config = dict(
    n_layer=8,
    d_model=192,
    n_head=4,
    n_kv_head=4,
    head_dim=32,
    d_mlp=512,
    vocab_size=8192,
    activation='swiglu',
    norm='rmsnorm',
    norm_place='pre',
    norm_eps=1e-06,
    positions='rope',
    rope_base=10000.0,
    rope_fraction=1.0,
    qk_norm=False,
    attn_scale=0.177,
    bias='none',
    tie_embeddings=False,
    parallel_block=False,
    extras=['capped logits'],
    init='normal',
    init_std_qkv=0.0466,
    init_std_o=0.057,
    init_std_up=0.0466,
    init_std_down=0.0,
    optimizer='soap_variant',
    lr=0.00434,
    beta1=0.95,
    beta2=0.99,
    weight_decay=0.11,
    lr_head=0.00539,
    warmup_steps=200,
    schedule='wsd',
    decay_fraction=0.675,
    decay_shape='linear',
    final_lr_fraction=0.0,
    batch_tokens=[16384, 32768, 65536],
    seq_len=256,
    doc_mask=False,
    train_tokens=109700000,
    steps=3511,
    dataset='wikipedia_en',
)
Each number is 128 + 24 x the weight over its row's rms, rounded and kept within 0 to 255. Layers, rows and columns count from 0. Numbers have three digits each. The size before them is the row's rms in percent of the matrix's.

# up: layer 5 MLP up, 512x192, rms 0.164, rows 192-213, columns 96-191
# down: layer 5 MLP down (transposed), 512x192, rms 0.16, rows 192-212, columns 96-191
# gate: layer 5 MLP gate, 512x192, rms 0.163, rows 193-213, columns 96-191
up192 101:104161124106112175176104089146125138138114147107102119112093127167155097190138113085132170108179144097137121125137137139143129107152137123106125120121148152150103152094122125131103110101119139138145157104067171161157150105148178141121093116153137100129105191148127103135139132144129129150
down192 101:095163117121081188123166132110125120166105097151130118111160084116111173171118133067143111127150105143087162118100119141133108137139165135150124104140138133127123170117138110122196109111118133133069165117094121114120106113144091120130098143110159146140150108113137158117207104144144218142
gate193 103:123098116092124140108117129158141077095105182139161161177158174171105092126116134105123111126144138120135174168125112162085159136131111107137113120102152149069144127121095069103136141084108109121132131116119137107106100107119115112132129092105105126136137147102151136141114142137140134139
up193 102:126171141125118102087116117160128123148132149111118126124124119167105139153101131131087109093134184122139163163097164120096151162121085131119111113154128128137180169105132119135136126155103121113112106152164164138103167085120107109128106109137114166114126133112095102117103133112124099111
down193 103:117161170112103121121120061116097120115112126140154125126119119159118159121122107111107153127148193105113158129137135130102133157133132156118113174099130131085107124133118120102170058102119123135143142133174130117098133129134145142150129107085078105137136148136126140096107120125126134105
gate194 098:089126090117113133172123081123151144137136145101114096065156167123173109126147147075138095152113111141098096169117149152155098141149165153154162109132077124134139159115095156117118158148136163132123117090104110092104093128094075192146119117126154134075157145114134146127108078121161126141
up194 099:139136109135130134154139144129197125131124154135150115111191135092078144098108159103121093174119093116103124109149149087112120120161150118112169132123090161152058158120099156155106128156127105132107175125157156122149148129118117142110165132130140112121154126118150120135116133148156152139
down194 107:100147127118118131175114122151121154135067135127133124113131112130115124137136141094100171150127119102074096000107107116142138126149107128134081132137144149115099166113105135115125128125113124139100168147141116157096123112121089137145137113149119190100126139121123122114145124106111107134
gate195 108:142150076113136118137108146144131143157156143111109136101137102116121097148104106130145106173125107105109145114150116106096172189164084169115144134076139129135136200113159121125135137102071145060127129134120117144086115120130155157127124093101124104122124133154120104132159165118151139131
up195 103:091150101122105108119148137136112131137153143090138125101139064109132109103149117137147169118135096140149152156136125110160152097051158119145137110132142142092160155097136142176136117124136113136150160100097134098152135152080132086120147162120118096122164133115109093153131156104122104137
down195 106:098144138146152133113115131126120124127117117103131169148120077140141154158157165148118141123130146131118126098130098116127125130204138118123104166172122123102135102165133074135144124100124153155147125143161151135127181121084108162112139118137164153089105148144138113165118122152146054118
gate196 105:120161099075086141119083122155177129140083115119141142099140118094125154104144149143141149083097115128122165134131122181155168126114144153154124129104128104126147119143158103129148144161131151115155143137110102120157122148129099082092104111098151133121091102093138088104129142127180143089
up196 097:153109100110164132150137118144120134130111141156131117115132128103147085114105125107132080128098134149110072102114135102142114068149144080133123117162161100179120152098132102104134098160126163096123140107093150150114158133115111167077101105136155136106128180103137172134148131185108128085
down196 097:145145142151156121131111135116119121121145125143081113148129120117112115112097123132135118097141147081118112084153108115137086117088156121127150168105145161148127113125141112109173147122145103061093139122095123148102111076094100142117100109145167102085190152132128159161106112152149149109
gate197 104:130116096159175132103104135134127147169151125128098087143141121104127142092173155126126156156150153127132114165116162094097133111170129107148139112138140121120145129115136141139109107171132064081176135167116141139163120117117128101146157136120161165098123109133127103152143091104134127106
up197 112:129102171129117110067120148155110144117114099137112103103109107082090139148102128145125117176134124149158164134150097149106097138160153106117149079117110104122126158113145112129081130112112147121127130167141133127123147131128173124170105165117165162133085089136145094140125133107085171145
down197 106:103118114116147138111150121125124144120146148097150139105088095126116125108133129100170067170137113115108144105159107134123119113116161113141127119104085130144103099135117104113144103101138073116168129149110154150134150147113106075080093080188106085120105086130143158165120127147115142155
gate198 104:065158102137118109129108099174133101136151127107136079170156132181128126123109135109136120085126126157112118110094135113168130131125133126148152123136060111127133166077165105130139124120127093113136150116161156109133110125157118153137116112080114117107086121171181157107133144134128117120
up198 102:145103125099141117120151107111120139129114151115110130138154152089122103082125137135139146096085118125160103148133130132167107131166112135164119135131145152103117105108158159111131168129127137119147158168129120147142107133142096131087091102158126116103103115127154128131118197102142157123
down198 100:175110087131134118118116087101111137113099132106141099125133155109156157072082133133141111143136131120140159110145125134148078114117137159110163144087153136123121123144096155110105177159146131094128123117056120144100072156116131125111141113135143107139143106117165140134163141114192206125
gate199 098:151102103152165122119165148186202128108138159128126121138120159138131141116108148122120120139133139137137139093145095128165104180131121115128149147154134097149109136128105162113152159129125090104096129136157131093126155088150131103165154136101164141113113125164108130126157104086164127116
up199 094:089109108157098143077108113108105176095107136145106097113128133157089191156149113186152165165122151157116096162136136137129145156142121135123100134123115151142126121097129145095149127140087114113115134152106150168094142100157077083142091119131151102120127174154131076154137123092099103122
down199 102:139120143132110118153139145152134156097117162107066099149124120131088168097118139125146128135162153118096089190131103118132127123162152147106186131126139148090094132130135132154119137154129086118141123090151141103128117171107157130140147144148143123100118133163121102102118117126129147152
gate200 104:106096106096112185163101093103119153110178135122152139087139113125106113124124125123139144109088121112106125099117139095134160130106153133156123136149145122142105138142118148088173110126113160107122130128115148098095131133125144122127112089138126127129092129125194161128131079103146116183
up200 099:113135173137133118153163144129119137141124141105126108127118158159155157160095126152096119099141147100103102095131113102163115170166155105083139124154143156164130187093125146125116123117142111122087139099136138152102109172154081148123131132153160118169145136160165117117137124105175153133
down200 101:137112147124155118099104103132124097164111107123168113120109088110111103137102135171140140087174148140113146126162149131107152131143110147124128117159146128114126120134143125138135086146117114165150125138137123159108155105173124154098142069090107101175135151164117119150152162138165145140
gate201 106:111169120088154154093113105112146131148147145159183163116120125149140118096174127174144137163137103117141140114129107161135135144122097140150188157103118117084112162160113148111132150093095086125125106111140091122109148113187156108131088113138134127121116155071132101141136136147131122080
up201 105:127128114154072136151111117190103141095167106114141109136111100134139115086105163136135165180121178131096128122146110107087122172160107154127115103143182110083144106119125121127132172104134118140152161109163109170163124125142125130136136128075116149148160132153143137119145113142085141189
down201 100:114139105115157140132118108178158141156125130157140123136124123115135127096110138146089114067167120145118127126073106135122141158126130157120135122104115104090130142139130106099159143135170116116160142149146134171133137098141119123135120108118122150119096171137112121081109113114141101097
gate202 099:094132106104130120098118157139133132117130082084137134128134098119160119128164129130125125136078122063090178136111129159152140106196140114119105122169149122130147102101063136116170119129130110171165103153083164108178110129102105093081120136093142136136107125131148139127152136160096159122
up202 106:132098167142110119132167132132091141118084096174112159139127212158119136134142149107113152133112121141110101147136138106080128132128139174140161127120092089163125108161150113120094164136100124121117138131138116162151130129145107105131131085115151134108116162161088151096118131133139105116
down202 105:157163143122124120160115124128136185156117140114123114162120141116153113170120168133089166099095123108095126073176134127104123119155146120119160131113115111171126102155118128126137159119108109086141098113139104170110157101143124117172120087130152147120128115109176129110167160134113098126
gate203 084:138113143089137148126115167142083137152137120128145089138132121097122122100134138094179145108128118136136121130100118173136156145139100137124069164107109127110125169122105124122099143131100133066099151116160116092144148168172117172119103169144108117140118127142088125144129125123138126201
up203 095:147116130115116087150140115126159151106142117102103127141138140180169145118109135148119088150188143157134100111123136113127143097148140114151100159126153145106161126095132106062121133129141072115082142127146133098148108140132092144156113131167131131116116112092108118119124141145131136185
down203 094:146172118139142105131128092130109147120134159121154133122128127102165088128158176103113131121134119168115120129141142091116132091148170137172134149155153156141129108103122126090110112106132081169103120135143147123139137139151139135112155091140116108112147105120119143131108162145120099155
gate204 100:119082133097110092138108149118119123141118152106135132124129132098139114102083173110127129127150104131127131131150113111144128155131146110139166086136142135169163136128105106072129148150101133168168177143103116071086161159120106145096121115181136130095180137166095169147151140128122166110
up204 105:128122140127132118164132101134145120127180170098113162191137134112103117138080110136090127112133142135173099145134084119160121144126104144112122132146123146106078140133157147124158148080143150119125111117148116111141094126069132126098135128120124137105159089146073123119166148095106088121
down204 101:128075131147082156120121114094127086135111138088142121126099131106143148120116164116142130121080127107138119055108134145113103148122095110160155122119151110141144131135117113147126107154167123142104141127156150113088149083187145102136091142132149118128148110082107131117176122128120160114
gate205 103:172152128140139090074118132119124129156086164142138136138152093118165136136105129125146117107130137121162112114078128139157084126167111118137131110119086181110121114135123141082092135148102156155112151154140133169129161144152126145130144143098095118132088120145128128129115102133108131163
up205 095:142112147129156157111121136182163120127110121133099123135132170113119138139108167159128077174185100178101125126110159102112128089126122106140132118129091124126154110116154134166130134167153106096150128174105150083145139122105151101141123116128128117134123157145134110121127142108124154130
down205 101:117113159109116168128123134121124141114128109101166119148149159131094147089164118115120125188124120125111147186134118168134115123108103137161165128085095127095136141137125115184096134112088122136107123079142124103105094150124163177174105121127113106095124112123178152144119165110130145148
gate206 100:145148082092105162099100124103124152113181154115092125140121158133091121141127144096173118161124085141116139128095128109112138098109136097123129140133112083075082138117098106126124125097111101139136119129149126084099107135156072136137137120098078130121115115112110155097123131129128109130
up206 101:137155114103118147124165092108181131177184084113129113148115138130094125103127135174121097144138124155107183114152114133107112135179133133126182146170156106092121124101098098193116102122119113111139130172157102119137132110134127150146123143121139105120130143118123145143134135127099130122
down206 100:081150129109100160101103089143118137148106109157207130137152158097133117144124130147166148120142161124156139141119137109116123164145130128121140123176156125089124155098146196107116161128090153134090117124118166111124140110156143146110169151138113133134131094175122143118118123107140162141
gate207 102:124158177156124126158137075141145107143133106141170099133128129164091120122104143116124168111117159150143093141130152093147162111092116138174153138137154085094102130096141164114151121146117109132145125128136066116103136126111134153132094138120114120099119111100137190094134140142113122145
up207 096:131093142133163070099138156106166170112154104116101136177098139143138126112113142103149110123104131145163158087100139152174130158134158096127124121200133131133133108114122110092152121124122103134132133143147146148074139084139143060195181080110134093109106148141127151105151134162164167149
down207 097:140154097153141085152152132173175128107131158185171084133104147103143149146164125142117172150168127132140101111126171128118125137090118144122130074129151153117108143100120141093139115121153099132114137123111145134084134135105157160136125175130137112136158096095141083127152108122122117143
gate208 110:137125100174172147122124134179139171113105142135133086085136113133119145071149136125144130147135112145121144120142084129125144129130207169127142146175129094172148133082124140117117128120062171118155108134133131134095135116132106135188132083131159104122116112163118100121146108111127158159
up208 108:123135164111143134104155110143145116110127147138108117123144104107082146131177128074117129133105166119176120131137113129121167099103138146108120115119139095131149141132091089105134145108131195121157077130084126104143101144099096159084112129108132142134108086158136147107125132131114151162
down208 107:139127129135159115158113076139105105130148119122161118119169165119190127139128143126096132115056122140145110165087046115099124147182125152104121151100139112111147140127111129144128099107120127102115107147119100105145140141108111121113110127144099145144111140132195102139128140163157128158
gate209 100:174118103121127134090158099102139136130142126128122093134114180159107167126156161148119136181102167115152135111141097138137126139137128162144121173151158122150081134159127129109093125085149096140163144112130156170060170114098151124123156146116133118121148164120136097119134113120115109117
up209 091:135139150121127109126117109151113119117163108111121139163108110172142121116121151162083132114139176050084128162154095128094117126108151138153134152148130132154142151110153166147160134143124096084158116131083129120121129118119159136144127143091118161151116143169167119118156105118196120115
down209 093:126122130136127121139132137128104110112105130125122109118144179130154118086137170122171095127100137171137124115153125133125178135132132065166141145121163127094122153096177089043137136121115108163083081136149130126150171143123104111133186115139101137124154133096130124144116146144125091094
gate210 101:148166083090120083150130072122128100171146133129157124135156119135141166080129119133097098124077120136145146116105114123126090141096117156142106138129116097148175128155099134120146097122098147145144135127098144115170135117118158137144140109143130147108087120133093103102090133145112144072
up210 097:137096154127097143129173099155129128142167087148131107134126141132093098094170134104089117102181140158102141139162118130101133121116151141134144135113140130096094133151167134132105145138159102115135139116135155151108151112138124096159096150090123206141127109130128130081156110131141142118
down210 101:163121118096082136152155122143152144118133153084131163128128143127106168155127109105123124118129133083161085230107123100083146129172104169106153141102162110107167159114128159098140125136100117120108135160099102138157134102147137104175109142101139111131125109121158103111120104125095145137
gate211 096:130114102121179106144097158109105111091158119095134109151107079104120132140088150140094095148091130129142120098111177163135132094160142119130147163114133175121120127084135114123150144158106107154132096104134138139139137120155108126169087125115115123107141133159118149150114171141147144150
up211 099:124138140084127120072134110162140079109145134069116142212124128140139117153127126161164145093141109121103169113151152136115146170077142127168109125139085128151112114127134152146106166153133155144129133153144110136094131089090154100131150090139162137108136065146108118143095117128142092109
down211 105:119139111164148135143130155140151135112099112134185111158149143100153206081128154137146120159141118121145132127136140138101126115114124139114093125104102097154170177144163102133127117098124089115088128098119124127140135113095125114112187118131121136123150148107146120123081148092145141133
gate212 093:172126087145101130113102094137083189122131133118175113120142094162161092128128131082129116118133139181115164125100159132139146097099142107139154165118124145117113153134144111084156098163179107103084114106144141133150151133142164136159141141079095113103099104119118111121147139153127132108
up212 099:174129120146130135106106155160063137131090119117121101136101134137194135122128152134142155154143096140104153126131106147136119128091109118159121126176155096122119141108117189130115134126125157132160135129111112133125136105111155121159094099112123107103142127121124149185131153116129078167
down212 097:140142096157120092130164103119093113118163115110120132142154098147148099110158164080096155117104098163116118126120160160117111104121121120135138151127130168142132153119145086138114117078159117164184141125118127121116120166135130074097120122089112102127136120079128104128141141120135118134
gate213 097:141097141134113122112101104091112174109122088100145122152151131104109070122066129183158149124120087146141104109126133158176156159127136157134121139126123111123066144158143148107125177159142162072167128100123095158138107121155122123136146151093146104157125156179167134124136090123163103129
up213 098:152142122161188089101149114140120183131142120143157146115144167070119113114150121092132157085107111136125160119153125145150137092110120103170089181137090142108133148128112080139102088134120118098131146110149166117189103120161146134137148116104123157120115169121113077134121124117100138120